Weights of a small GPT-style language model, trained from scratch on English Wikipedia.
Training: 147M tokens, 2236 steps.
Each number is 128 + 24 x the weight over its row's rms, rounded and kept within 0 to 255. Layers, rows and columns count from 0. The size above them is the row's rms in percent of the matrix's.

# layer 4 attention query, 128x96, rms 0.159, rows 24-34,88-98, columns 0-95
size [ 81  99 109  95 122 120 107 123 120 113 131  99  95 107  99  96  89  97 106  92  96 102]
[[144 138 176 167 153 176 157 126  89 112 132 141 173 169 160 149 127 102 197 168 141 159 139 117 130 131 120 130 148 119 170 178 141 151 120 169 114 122 127 138 119 128 139 135 146 151 149 142 143 121 166  74 107 122 125 146 122 124 103 107 128 103  85 154 151 141 151 126 120 131 144 121 110 113 133 131 133 134 135 109 143 166 132 140 180 142 128 132  98 151 106 147 142 113 112 176]
 [149 134 153 136 134 110 170 142 141 150 145 157 151 145 152 131 144  86 137 119 172 128 142 109 118 153 151 104 106 106 105 186 116 123 119 108 142 119  92 102 111 175 142  91 168 164 137 138 119 179 151 107 154 122  86 130 127 141 102 113 113 133 120 185 146 159 163 141 192 147 129 127 132 148 129 133 140 162 140 120 154 131 101 161 150 118 155 134 121 133  85 148 124 162 122 132]
 [129 140 141 193 115 168 119 138 160 124 163 139 165 156  79 141 115  65 150 149 139 140 133 101 141 146 115 122 142 132 140 117 127 143 126 112 105 113 101 131 135 105 109 156 131 156 187 132 122 130 153 135 126 168 125 120 105 149 135 136 151  50 100  80 131 109  85 148  88 135 152 150 150 139 150 115 143 147 155 137 140 135 116 147 144 153 118 101 124 154 111 134 152 157 142 115]
 [125 140 108 155 130 112 111 184 199 137 133  97 160 151 121 136 105 129 144 129 123  90 131 130  95 102 111 119 142 119 147 122 145 106 117 154 146 134 154 157 178 166 141 121  87 164 123 152 113 110 107 153 140 143 134 125 130  73 143 117 143 115 114 130 131 109  95 141 123 129 101  69 180  88 133 113  81  95 139 111 124 145 135 123 119 137 129 103 170  84 121 104 128 141 131  99]
 [131 103 145 101 125  91 134 108 144 115 122 154 166  80 179 138 130 129 126  90 123 137 115 160 143  89 126 140 157 115 104 146  97 141 114 156 129 108  86 178 123  98  82 125 112 107 112  97 122  81 146 163  90 153 136 124 119 108 160 125 143 111 111  79 147 108 130 135 143 142 133 135 136  86 121 126 125 118 135 111  54 114 117 107 152 131 127  95 161 125 102 121 144  98 101 131]
 [ 62 117 151 107 109  93 103 101 117 157 145 110 123 145 111 144 137 135 123 131 132 125 123 105 128 132 136 141  97 129 133 150 178 117 103 169 160 126 105 110 131 100 128  84  99 149 103  93 122 191 129 115 125 125 137 147 124 125 102  91 150 109 157 109 112 126 139 151  69 164 142 124 156 139 119 122 102 121 149 179 137 136 133 142 160  69 133 128 138  85 171 116 146 134 104 137]
 [154 167  95 149 147 136 125 115 129  99 105 102 151 104 174 118 133 117 133 172 140 182 107 143 133 133 113 138 112 104 150 167 146  91 118 137  99 151  94 147 142 146 112 121 149 172 126 134 111 114  93 148 152  73 164 109 148 137 115 170 113 123 147 107 134 132 165 129 121 131 132 167 147 122 134 124 165 158 142 138 100 153  93 101  88  98 118 110 120  93  93 136 174 119 152 136]
 [133 128 143 120  87 133 110  86 121  70  96 114  99 132 134 137 106 167  96 137 126  95 169 150 133 156  92 134 162 136 123  94  96 118 102 142 124  88  98 123 142 136 114 128 144 140 145 120 147  74 155 164 125 126 127 117 120 160 120 153 141 114 148 158 115 132  86 111 107 110 110 104 118 146 115 146 143 123  92 127 112  79  92  90  77 145  82 160 141 127 133 165 122 114 118 121]
 [145 156 101 125 124 136 129 132 137 172 160 143 124 122 141 144 127  88 143 121 166 139 141 124 140 169 171 168 107 130 167 125 163 137 110 126 140 127 106  98 156 104 126 139 121 174 140 127 125 147 119 168 159 156 136 176 163 159 122 143 139 116 128 156 126 136 125 121 122 155 145 136 121 185 178 136 167  97 159 129 115 124 147  95 143 124 116 201 101 122 116 135 138 146 160  86]
 [ 99 141 115 146 149 112  98 105 164 143  83 108 124 136 142 130 129 163 106 144 147 175 149 110 151 113 106 105 118 104  74 121 166  75  92  97 117 151 133 139 116 130 183 105 138 120 112 126 126 152  98 142 141  98 101 141 154 113 133 163 114 136 126 138 164 116 115 112 139 136  84 139 139 133 150 112 167 103 152 126 109 108 147 154 142 100 104 195 133 116 107 170 113 155 146 132]
 [128 126 153 120 174 147 123 135 115 126  97 142 124 137 117 167 109 174 147 129 121 173 150 128 153 151 111 147 114 153 141  72  91  94 151 115 109 127 156 126 141 108 101 152  93  92  88 117 156 110 129  80 121 110 135 154 167 148 123 156 153 159 175  97  70  97 116 130  90 119 132 114 106 120 158 141 136 115 139 142 115 129 149 125 149 163 140 149 148 111 145 134 157 138 113 172]
 [150 121 135 149  95 129 122 124 140 140 167 158 153 132 110 105 127 139 142 102 137 103  44 114 119 127 134 149 153 144 117 108 185 167 119 105 105 169 143 100 145 132 135 178 127 101 122 101 108 129  80 150 126 128 119 146 129 133 129 138 139 143  97 147 126 180 141 110 140 118 168  90 123 150 126 140 137 162 112 155 129 145  88 119 138 139 145  94 145 141 157 169 161 125  87  94]
 [102 162  87 121 114 114 154 107 153 124 131 136 139 153 179 123 144 154 112 140 133 116 108 120 159 122 102 138  92 102 140  92 147 138 156  95 128 119 121  96  99  99 131 103  96 154 120 138 138 111  97 178 135 139 118 182 124 164 127 156 132 100 121 117 132 124  83 126  71 135 127 138 156 105  89 134 134 161 139 134 145 163 120 147 121 123  91  91 155  94 148 101  82 134 124  88]
 [110 144 112  92 109 140 134 115 154 114 177 102 116 102 101 151 173 132 111  99 119 128 110 115 119 154 134  89 123 125 136 122 118 105 136  92 115 103 141 134 124 122 133 119 108 104 126 132 138 172 117 115  94  82 153 125 126  91 123 146 106 169 140 134 158 110 156 121 153  95 102 133  42 188 132 110 108 126 145 125  78 103 187 113 166 122 125 119 121 139 129 112 137 124 109 128]
 [121 106 127 119 123 108 112 117  86 112  92 141 148 124 120 156 111 133 112 137 141 143 135 131 152 167 118 137 117  83 124 124 103 156 148 150 112 112  93 119 133 102  98 102 164  67 125 131 151 109 118 117 103 184  94 137 137 137 143 141 124 150 171 148 148 160 157 112 113 147 129 149 109 176  97 196 140 141  80 118 135 157 134 116 138 161 131 156 117  95 155 125  81 144 153 142]
 [148 149 102 165 130 137 119 139 101 125 144 111 108 131 111 134  84 129  83 134 135 120 153 115 122 118  74  89 119 129 153 182 150 101 119  99  97 122 143 109 139 120 122 135 130  92 121 166 167 135 122 110 122 133  75 110 133 147 146 139  90 128 153 156 112 145 148 123  70  97 122 120 119 140 129 126 163 210 138 107 133  95 143 160 111 134 127 114 146 126 155 152  89 158 151 121]
 [117 128 143 154 129 123  86 176 118 119  99 164  64 125  90  86 120 128 120 102 144 117 115 140 185 100 115 140  74 114 144  73 137 155 111  90 134 111 175 139 147 138 134 146 148 133  96 107 146 103 120 119 128 130 126 122  91 127 148 164  88 113 145 162 148 144 139 121 143 114 159 144 116 145 155 135 129 137 105 177 125 154 133 128 126 137 171 124 142 134 123 158 120 158 128  90]
 [152 120 152 134 133 131 134 167 140 150 123  94 145 117  96 122 127  99 116 123 144  85 124  81 121 125 122 138 185 103 111 143  79 144 176 122 145 113 127 114  87 131 137 115 123 142 169 115 175 179 124  99 130 117 133 123 105  88 127 138 105  98 105 127  98 121 109 102 130 119 112 164 166 124 124 132  98 139  97 121 189 115  79 117 158 150 150 146 140 152 106  96 102 134 158 120]
 [124 133  87 169 124 111 107 148 136 155 115 173 126 167 116 154 143 143 125  88 116 104  80 119 160 124 148 142  81  93 131  82 180 106 111 127 112 145  95 125  94 140 143 129  97 144  94 152 104 116 160 129 111 155 121  99 168 108 132 130 156 106 110 108  87 117 134  78 136 132 121 102 132  98 105 141 118 135 166 170 133 145 120 125 112 117 111 169 125 147 122 134 109  90 106 111]
 [132 119 161 134  87 130 112 143 115 117 140 118 129 133 114 102 131 193 127 168 102 117 122 169 103 144 117 139 108  92 122  80 135 178  99 129 154  86 146 114 161 135 121 178 152 112 126  84 150 147 108 116 152 137 130 175 103 134 150 117 146 164 131 128 140 139 123 144 130 125 107 130 168 176 125  85 123 127 123  88 155 105 160 160 102 127 107 108 121 155 166 164 134 126 125 112]
 [165 111 105 133 130 108  84 161 139 107 172 190 103  71 114 127 101 164 150 116 127 119 135 107 117 138 114 150 129  93 136 121 135 107 154 111 131 115 128 165 162 119 111 127  81 139 117 132  76 121 136 153 131  88 131 100  97 139 124 141 122 107 106 114 118 132 108 103 129  87 107 118 189 124 138 122 143 158 155 144  74 116 121 144 105 139 136 145 158 158 126 153  99 156 124  98]
 [115  81 130 110 108  87 132 139 152 125  82 132 164 136 146  75 121  87 126 146 127 127 120 138 109 137 112 186 168 116 120 112 106 138 109 103 120 125 151 136  71 157 190 100 123 168 175 159 146 134  93 126 111 116 130 112 136 103 151 133 112  94 119 125 149 120 124 130 139 147  71 121 135 162 154 116 133 124 167 172 111 115 143 119 153 112 144 117  96 135 133 105 136 145 133 116]]
# layer 4 attention key, 64x96, rms 0.15, rows 24-34, columns 0-95
size [123 113 117 126 108  97  94 104  95  91 105]
[[107 146 170 106 126 181 174 137 117 121 150 102  90 165 110 136 127 118 158 156 135 156 165 131 128 138 156 136 154 118 145 210 108  79 116 111 145 139 156 109 116  89 137 153 144  83 106 132 150 133 129 105 138 154 119 131 145 110 116 106  88 164 118 114 130  97 148 154 142 136  91 126 118 145 114 171 138 122 121 130 148 122 138 118 139 123  84 100 125 144 125  85 119 116 167 143]
 [124 154 148 107 126 164 152 141 108 131 128 127 121 113 144 119 165  80 141 143 151 115 125 165 131 163 167 127 107 122  90 128 105 145 101  86 132 150 117 147 113 104 107 130 145 106 118 128 132 145 183  96 126 136 128 158 115 150  86 133 141  85 115 154 135 141 132 148 162 127  63 155 107 128 129 136 118 191  98 153 109  75 109 164 125 113 108 121 108 132 130 156 121 134 149 178]
 [146 122 114 106 113 107 137 143 101 133 136 113 132 100  71  78 120 112  87 164 110 133 145  90 122 166 130 109 156 105 124 106 153 184 137 122 143 158  99  79 139 151 114 100 114 154 151 124  94  95 154 111 158 150 134  98 118 110 172 108 150 111 141  93  85 125 128 125 108 108 127 149 138 129 116 112 125 125 126  81 149 124 149 150 172 134 146 114 116 174 123 137 137 178 137 129]
 [150 146 159 141  75 148 134 147 114 141 158 107 134 156 126 104  94 138 177 135 116 140 150 126 130  97 151 115 109  81 151 143 138 123 134 164 116 152 164 128 131 121  96 159 124 148  97 134 113  77  94 140 168 152 108 133 126 113 132  90 155  83 151 160 111 134 127 133 123 141 106  77 144 126 141 168 156  74 105 103 152 110 137 125 129 130 140 120 162 112 159 113  94 137  92 148]
 [112 123 149 152 123  43 141  83 151 134 105 174 175 122 140 122 131  79 161  85 103 142 116 147 124 139 126 123 114 118 129 138  95 157 136 140 137 124  86 120 134  87 135 136 105  95 138 101  99 162  77 154 134 168 132 120 126 132 165 130 130 122 147 118 141 125 118 181 119 139 151 176 136 127 121 153 129  99 153 127 146 148 128 152 136 110 171  88 118 118 107 133 120 119 138 123]
 [130  84 124 115  94 170 115 109 112 157 147 119 142 102 128 156 166 154  97 129 162 114 120 135 172 113 138 123 148 118 126 141 140 105  99  96 149  92 111 142 107  86 153  91 105  81 125 169 175 107 154 161 115 146 108 129 155 115  93 139 125 115 139 119 125 139 151 131 108 157 134  97 120 118 121 138 165 140 142 108 146 163 151 159 143 126 109 108 143  84 162 173 174 134 143 108]
 [124 150  98 175 139 134 120 126 100 136 100 169 111 173 139  83 154  67 113 110  86 185 157 145 111 132 107 105 113  80 136 129 139 139 118 144 106 137 117 159 130 134 109 110 151 151 125 110 136 128 102 135 135 137 130 126 126 135  72 145  92 127  94 141 113 130 129 136  99 135 132 135  91 127 119 104  94 156  86 138 138 192  78 123 141 135 129 153 102 107 144 119 151 126 152 127]
 [115 125 149 120 133 135 136 121 141 115 112 168 138 155 102 154 125 108 132 151 155  87 157 155 139 159 125 161 153 143 147 156 108 145 128 112 135  93 140  97 161 162 172 137 121 129 139 134 101 146 130 132 132 124 116 105 128 149 135 157 139 166 108 135 152 135 110 137  75  79 122  94 183 101 156 137  90 102 148 123 121 125  93 107  97 161 124 152 108 138 110 121  98  64 166  86]
 [ 75 109  86 121 156 149 165 130 136 124 122 134  97 117 124  91 142 100 129 139 156 124 132 120 159 139 108 138 148  88 154 111 124 119 124  86 128 156 104  84 157 134 135  94  52 112  91 145 151 112  79 172 139 120 115 159 148 158 153 162 107 122 101 111  81 114  88 142 130 170 124 127 114 140 117 118 126 127 172 147 124  95 132 101 151 111 138 141 141 134 115 119 128 148 132 137]
 [111 141 114 136 137  78 103  93 131 189 134 103  81 125 134 118 122 138 113 107 139 182 119 132  97 146 101 133 119  87 113 146 173 135 117  82 115 118 119 149 137 123 145 128 144 125  85 149 159 115 103  99 141 117  89 129 125 137 149 110 136 163 101 143 154 162 159 137 140 124 114 116  96 146 123 108 122 100 139 168 114 142 162 121 126 168  88 177 137 160 123 154  80 135 115 110]
 [127 100 126 114 156 148 113 116 119 153 130 160 108 150 122 193 105 135 137 143 112 188 122  91 150  68 115  96 122 148 118 149 113  94 106 105 114 131 139 111 142 104 101 139 114  89 101 110  99 120 145 109 131 119 149 109 127 157 120 150 163 176  96  90 113 131 102 144 138 112 104 112 122  87 133 118 132 110  84 122 150 149 112  98 162 150 116 115  93 117 132 104 103 117  86 164]]